config = dict(
    hidden_size=256,
    intermediate_size=704,
    norm='rmsnorm',
    rope_fraction=1.0,
    qk_norm=True,
    bias='none',
    tie_word_embeddings=False,
    parallel_block=False,
    init_std_qkv=0.0288,
    init_std_down=0.00307,
    beta1=0.93,
    final_lr_fraction=0.0,
)
Each number is 500 + 25 x the weight over the matrix's rms, rounded and kept within 0 to 999. Layers, rows and columns count from 0. Numbers have three digits each.

# down: layer 9 MLP down (transposed), 704x256, rms 0.0891, rows 452-468, columns 0-127
# gate: layer 9 MLP gate, 704x256, rms 0.151, rows 453-468, columns 0-127
# up: layer 9 MLP up, 704x256, rms 0.159, rows 453-468, columns 0-127
down452:505522483491510483479540477503509522451488506533506505476515475504485503463458512559520490476532514480512521510536531492494493511521476506490517526475549519504473481478481467480482502483508487520525493467507508521503475507529516496493488511494504515495475534474462479551497477507483492526493540493505531467502492511557504527517503476483516499488485482492502496527499503518478500519483
gate453:525491538534470487535499481465503520512485542510454460475461528524488504516486517498500469453483485476518557459477529526521506506474544511530496512483492516488474494501508522486468492530445444492498474521497512539477443539507480487485505489460489516495470485476502537471470476487534485500511481511529506524499511550522490544477502515534561528522488493511490519502537517467486520563475
up453:510524434493539466512534519493538508496517508450516512545511512499506521578511498538516506522485506521491505523511505515475496477515511559507479496506506495489476517516523493504471488487532485496528456493476516497511498469491489470486513467486513506539505528493503547514516494502512478489511548470461479461517516440496504512500491506499512530503481532472534480472447492516507499499508
down453:536504467506526476508487535492509466550540514520521484533500491482502488516456533529535497478493519489527535514518512506488553501486500501473439513458508442495467469527512494522490490510482526490476536486478527465475489506533529486503436496485515455493472532500483480500482483507485471463523503467516533523498452493445498511473518501500480497467528439471499506545465541497447479467474
gate454:515534449540525488534544524502475483491457526493520463493486511507490544466485479528522525482520507475473458465519517525499485514504463514484476497519479512503461512549527524552507499502453484529513489505509494498538511509544513478475514499488511491466512492520517517508518501541535507488522510494483475460498460512491530500517485527481484492497497529487508495475501456489512475537462
up454:494483490517480490512508508474460472494484509537484437515471521487515497490544471533504498482522527505482538499502521514493446519514495472502494520509526483459508484479505476478510511434519463491514539489531494510501525469524518512456489530529468514464499542508540500466502497494526540509435493467516513519560505490479519501482476531506539515441465502476525502481475478469545520522511
down454:445566509501500541513513514525500506487463510541525471487502486524493517495514552465474506510469495539529538535537483492481513493497478518475479521444484505469531514493491472551456494449501548488475464508458547486521521506495550467523464515497434477502506517491474518524493515489533467512508510464529522522557506472556567487542524485487480504506469501485519505526485480507489510562483
gate455:489480510478497493489522499496520500493485499492487495468448489520499521499523510501522484496519521479490522499507483498467499478466568490439514512519516473471527555534498535491550494551486488536497502529497488477488481531530503535501458467469471496524513490476488517529494486508467531481462532503505568512492554476474545503520507520527514510520466488528520506482469487442529472540471
up455:540495563525464539531463456500496516448503465491568519478517488518488514535476530469545462473474476514523493478504444464482521491470506519555471494487528519464483483518492530466527477539488511462539522486498517532493522490512511537500505518475483506531470503521485487506539541503513477520490539494502564479522484498501493484502509453499524492505498489501506499524496534464446513501514
down455:508494532455518508504471492477465474498512510512555513445526524511478497521523510527514504521470486524474471506493500475478487498503502479546492547523473464519519497471484486531491451468465479493529484543502496455535494550504508482476530458486517517510508491503475482496487496532495495500478494476467496531516489506526464496484518534485461502495460485554533489482513553498484524459492
gate456:523493486509518456538509518490524485520523492556504452502551542533507510498494477433506487523497566477479505476499523562518503503510474507474518425494528509532465516469480499508500501535512526508490531521463486480477501480503488524531526498498464495468506522447456477528483502569520499535488492477528509528506479480475502496514510502503518483465479533527489485496518468498528498533471
up456:470484487481481504488492520512465488514495477499485502492491483499504489471485521553525488510497468491541506514501547463538484497515506484502498499502483521476518482517486472503521470489487476512485494506538496501490500551538488499501529485458525512519493480479527463497535486446472533488526499505485455491489524507464470515527457547489511502485497526492484508524518507500536482498476
down456:501493528511502477511490478523559501510480504520506503485498527514479510513524487514538492517520527440487530505495509504505481553467524504534463483451507472476528497522519493526506515536481490484470510499491487517503556519511490532494535514507511468506530490478452511496514494505534503521500544454461465515532530506504532469498492512481509473465510468496507458493505450496495458477485
gate457:477499497473499498480491524517531504475484482497454528489479470485518505540493512523523484508480464517516530529498520535542534493508481467526491509441469511458538475492502524471487547505508457499490529525475525538517495510457537500473474532487512494489462544476486460472519499506497542509513479488535520473553451499516489509496509519529507511488468536507486486501502482471489496517473
up457:490534498505497528497512492510508521500506466519502499476515525486522559486543457487510487482512527478515499486499462496500484514511537514529446515522463513531538451507514473491516499511484462486543483501508496481492501484488474501484468478493488501469517488513489503501524490502535505522512471473458536472580498508459515485475459543500508506501507538503528496478527534522571487513504
down457:434506470514525485487527513521514507495537499497499512496506496478475505520464544528488536515526515479512501491515508477497458529488500535511515518486512526496469491531474483487529515493487490521528479523496467518479515490466547501475514501503510531488519531471496520490494467469445492558484500528525441490475499490500467510493489531498497511461490500531446517511486506524471523528490
gate458:471513505488495494480506494508502571517467554437504494538485490531473436504467510505525492462533526499538513548515467490513491526475506548503499515504547506483486485555517501497456515490515489497516539501512518541544512508472522521480469495476490522508469523477487528539519529511504472504498479491523507515530474530481511500529465489504472468513494514493486494502515505484485478513492
up458:516546474511449498504531502503505486499504516481482510514470507481541546523524517507487514521496515497507509498516511505522478501479480498504480509457475500508459525466553503478516453483521474496492515476472523490505517524488554496522501472464483501569468526470485523512523477485482512535486495510464460458527482521529478480461516513527483501483500482481543501540526476510492485515502
down458:459506506493511487482489473504542554495562493505453525485494568519508495485488515497494483451515480464503489546548482495502512497471468548550479469514535508467513483491524477527477536496447477511488504472527484488538492476523502510515502432501500537513493493438508475514460517496503492475498471481525520494522514504502535485478485445471440537510499514489485513488516481492488480496453
gate459:466504460492540509490500476519505502532493517526468447530487513510509525488485515548513495527533515521500466549495449503470472491491481492503514502503485518475464500463482474535475489494488510531484504565545523481493507539505457505481515486502495504495509460513513515496473472496516497491495558516488526466467485460515514527503520537508496504468549499505528473497469508469554537537478
up459:431483482467452536497510423500452484487507441495473497505511503484506482507495489500523447493512496497513494491505514466536542467491542474492513481539486527493527462533487459488482508533515484503474532526477496484503496518523538471551522512501551539482479514469499486497537505506506492519495499497516504461485503499511522521517510506481479509459529476496514503523533515502476527526515
down459:539507510497519491525489518499476538500511454504485510453478525465518510500563468492488495485462489472481499511531519487520536518508536464485518559505515511542495517534503515483509464485477484472471524535452480441512478548475499490498538482470512502459471485474536486494515497529476491500492531491496451494478530479482515489495486472504478474520466510528470518482528469513476483474505
gate460:553488473542512513485512475486531510485482489483510505531483485464485513478525474549518544493536481494478496472481484533511534512492515530525489480504541504516486479497493470519448484500532508477504525465487547505465506482501513478538452480503522472493544480477506503526510532454450544471483482534529500538497486511482463475508506475530503494458497453483482494494505473498514467480499
up460:488521524504518489490492513511559508492502506471495508492489534478475499474501464472439482497511479463488513501458512529460520508547488482499506495506482527527518525491470492495471506545511502486514530472481513507464494493477494452517439531486469472499520498511507493525572533507481507433503499510498522526485536478504496501487535521497496475473495477517493489491504484492469477466554
down460:466527514490512494486502469544526520496512498487466525475527492531491502506507468470485481519491502504534503474466498482501516518480477482483489472493512465505542438453524546509477485499517513492513484493493522517482518515527470516481477519555491510487509526516487512500452475564523462499479476485506476492495549465478495530495478518483466473478504522503469525528476476526533487510542
gate461:460500473533526483493531483459464527507491455484508483540533457485499489504479504441479456482532517533479456495442499475528472499483499527463516498536528535503498508481494503472534508489494508502447499529467488501521506526474510501501493489502496503489495466512515526439482555515486495488504531551505504470509534474541494542496521493499499540475514484495497552505522505573509528466488
up461:503519507471499516508487483529473473512499506461497480480468496519479518494547492525478519520559476459539476511478459503443485539516511489527505519529487504494501530485525507562486505489473481539487503463475494544508520515571514523512492479507498484479519501518506524518547498514472528462493512513520489498537516535510509529521478487508475484540474496466487497519501508510510513510518
down461:492513517493502480505538497501548530499523480515514475487516480498475499460497487514501509463510526543451481487468513502504502520468527531472490481526476499478499474505523453491502533493485479529483584481507449513523556517485485533515513513478524488511478489501570455512495479490454571474481490523470503475508537483460454528498511506452502502476505468506522496466453472566496447485449
gate462:499497517498469485475528492546515523528472520505505513479495499524523501505486498526461480516472474518515532510560511467510486474486471459498499474494527474522491535522469536489490465501495505536513528536513520452496484521459539484513526491496448548490475510521505467556530509505484503512490484546525512477498496507502457537508552514485462517501507481499482470483481540477488522461461
up462:511542500512495463485523535544443485511445484528506535523547512469491491505504501508527510496474476527499476522488537474521523523487514466490480497502480537479491499531498480518470491536481480480523497512506485458503514518481477520516491511537526552488529487559538499525474497513562484481521524459504473469516474520477511487494482511484481552550501529507503460545531528486484478533526
down462:541478516522504507487487482489478454518516527479476518517519538518510498513487502486492492513511508517531441551517534478523466483511479501498510497523477497527494462507457545520484488463483524485480503558498454468530505498529511572539523453507555493490512510484517505471487468495503493474470479529495479482501497468503474502468500535489446459491487504456517516493508516518473474501528
gate463:517561495532509483486485517501492471491528495445513505520516484513486507499473496531498514473539485498471500506448493555437474545538501517511483485478513501468480530483469452477490501530480461477527532498500495534480518533476471511462508466500537467506493474523518532517482456554510507475501497491536498496587484494504506497504471446472487530502485519525508496538480499502486525492531
up463:539518551513505448497507499459494486541533468515503509454499452531482489454513495521513494453537502519500482492477508483468488511506543498506471539517470510488467546496516521462473512509529474485510493460478501499557481515437492529547501506521524531529515509491514537482489493483542518487495469521481485528525561501491520522534486510512490507487478506530496508522490482491472533494472
down463:537467469511530526501431542469530491535535515533488527497519512471486491500517490504488511465531471523492446538507513506520503537489537502501488447499492500513468484500538489482518467440426527538514538504483487479512539520464519438502484456509504513549526490549495461490516525504490514491507503491494513479502546510510500560492503490505538496443471512484527525502457513461493500531476
gate464:529510519470495535486540508496527465464507482539552488497512440480519510507477452512507506470488504539487481501501525492485502469485529532490504477488492469535540478482546513454523512477494483512503510495479475485473450516449498511487555459490489497517514499462477518493503519487500504477494463502487500534492496492463494492531468480518535518481522520482497488537481515510503489501476
up464:463514467489517478468515475511494483530470530544536507474524452486489530492500566508489500499470491487501516513499460490469509499535474485530510480480487490500520541487536475525512547492456500482508510495516499498481469430498488471504529484450515478519536488471495512476512521498481472511491526504540472509474450492469489501506510508456448461461531485544494468523507553475539510540523
down464:520494540484499535510524487504499454472515514523479491469528467495472480503502507483534496502503476479504489498466512492489507512532457505497530487493466481500458475494477535520482526450509470509466553502465492515483509523506406496454492468485481484504481501457486474435511504470488528518574536516504514497503488494547496471495488576523501517482480488531495492557492541487522503510483
gate465:514494522506448457512496526447494472484534482503468465476515489485507528564493490514537475505501494462493494516498515497506455535495466475514491527510541479488505511489516502464517544488509527501511532489516531517476507500512481462507471490498470557525496486506475480463493526476518459516500493517536472520517483511492421507483531533507500508529532487501533492487546504477499519471466
up465:469477505526512513489515464507494515530520472483466458476508495495504488491487475498505507478519521529469497468489504549460486525491454537508484545496488462482535482536485495505494483514486523488477481524518491470470489526521538500486526475505564488480505452498476521508461505516492466477448538508540509539541502504466522502514478529541490530525487513502473520496510480530514512502478
down465:447484531530471530485442504499525500503461504505531506527521539488496518527492511476492476536478488508501512497484459454494472491442439520525471458492468480471519508507487528482512501476517441556486523495522543485544509495500481486486511497483471497500508521514478522474484501491498480491477481493460521464525498516484534520516502523512494527500533486494516480483489504478503492524498
gate466:555470476531477499545513498526468501527450470527507500512519516530464519465490526556510522424492479464501472537516483516509509439489488490542466495532499496468485502522549486512490489478483519529511543493481475470476470493470514521508516485491492497490496491553528539499500516522507521465458535497492467486531541486515498496530495512491482523455515501517477481493473486520498523485543
up466:473502458530520528526540488481510471459481501509463472496485494496501525513477533501504496468485489500498479492558504493504517509507493533489543555489514494483497476505520510469536518450483492512530485555519508444543526513477464504534484451472539525523445499438483497489478475471442475491455453504513505474558496493470453485508514467530507492503541500493504548458515481450487465517524
down466:526533515481485514472488495510459532512507491554520490487515490516470556465482482491491501510511507456469475542491483497497505438492497525548511476474471491491448500493478519508504532509514504502537470448507480521465474498484547528506502481436506525483505548523502508520490495474476545484460486499475514496532476468504545476491531513495490517473511537463484442522486475516478517478472
gate467:480515474558496474481497522487457528542516483465515490539509476502492495506469461493504508517495474504519503508475515526490466509496470497514467523505499506517466514475536492503487501487519508518498509533517517518475494484465507474530499501510505488520516453515484493496536497529551560517483496497537519499451519523496494529491535539539494493480494510529480451490503469460445472476500
up467:480525469469530464535501523531489510453490512480449472461522502463493507478530481504528528535535467530453474541529488486482474493498502469480496498490508513488485517553508505478498490530501512493499505531492503493477503499531475448510496515502484514483522459490480479549515505496493506511475470516501517478461497498513427493494490478492512501489504507492523456486516520510518520477523
down467:455472510483491501509530454499512534486483524491499513511510531478541477480512508547463463517545479480495486550477516486555528500487479493512528486495504480499487500537483504469484496466479527469479507474509545445531487501495510486523485479495506530471454534484523485544518499502467530522439481492536471507514494482462460534478498495489527513504501490493510506500509535510545506515518
gate468:502493480471508484523462499456487497501524488513460531512508478469453492494525510477479519540479497488467519515502493526499462537470494498501498467489492510465494490529514479497515552503474510504473470493463485495489497519519512502521498491499474495505491517484509540475459528488501501500479550473475527517517514534516488534537464490500497494507473469499525469504496512492517471517505
up468:510486497491502487530474567459434487499490525522539523528506472509525486472502493496466520489496456519496506499528461502488481485468531487499468488515497483519495509496473495504506474540468480530480519470502523490513491534493519486536549486545520467495495525477489532527470519510501513504494472503508544477500486440495525487499471501458501491444461505512496507493505484492498495495458
down468:495521469468473477476524467511504524511471532520510484518507554481523471481460482517489482498501459466482494562543526490488540463505521503530522530489479500526479526494503505488512514504494494507538556556476454478506472499503449489507467471515518512508505511491449471500484523541487516514473480537496508493461520503496500444467490544484508519479516495519481505493503473491487459494518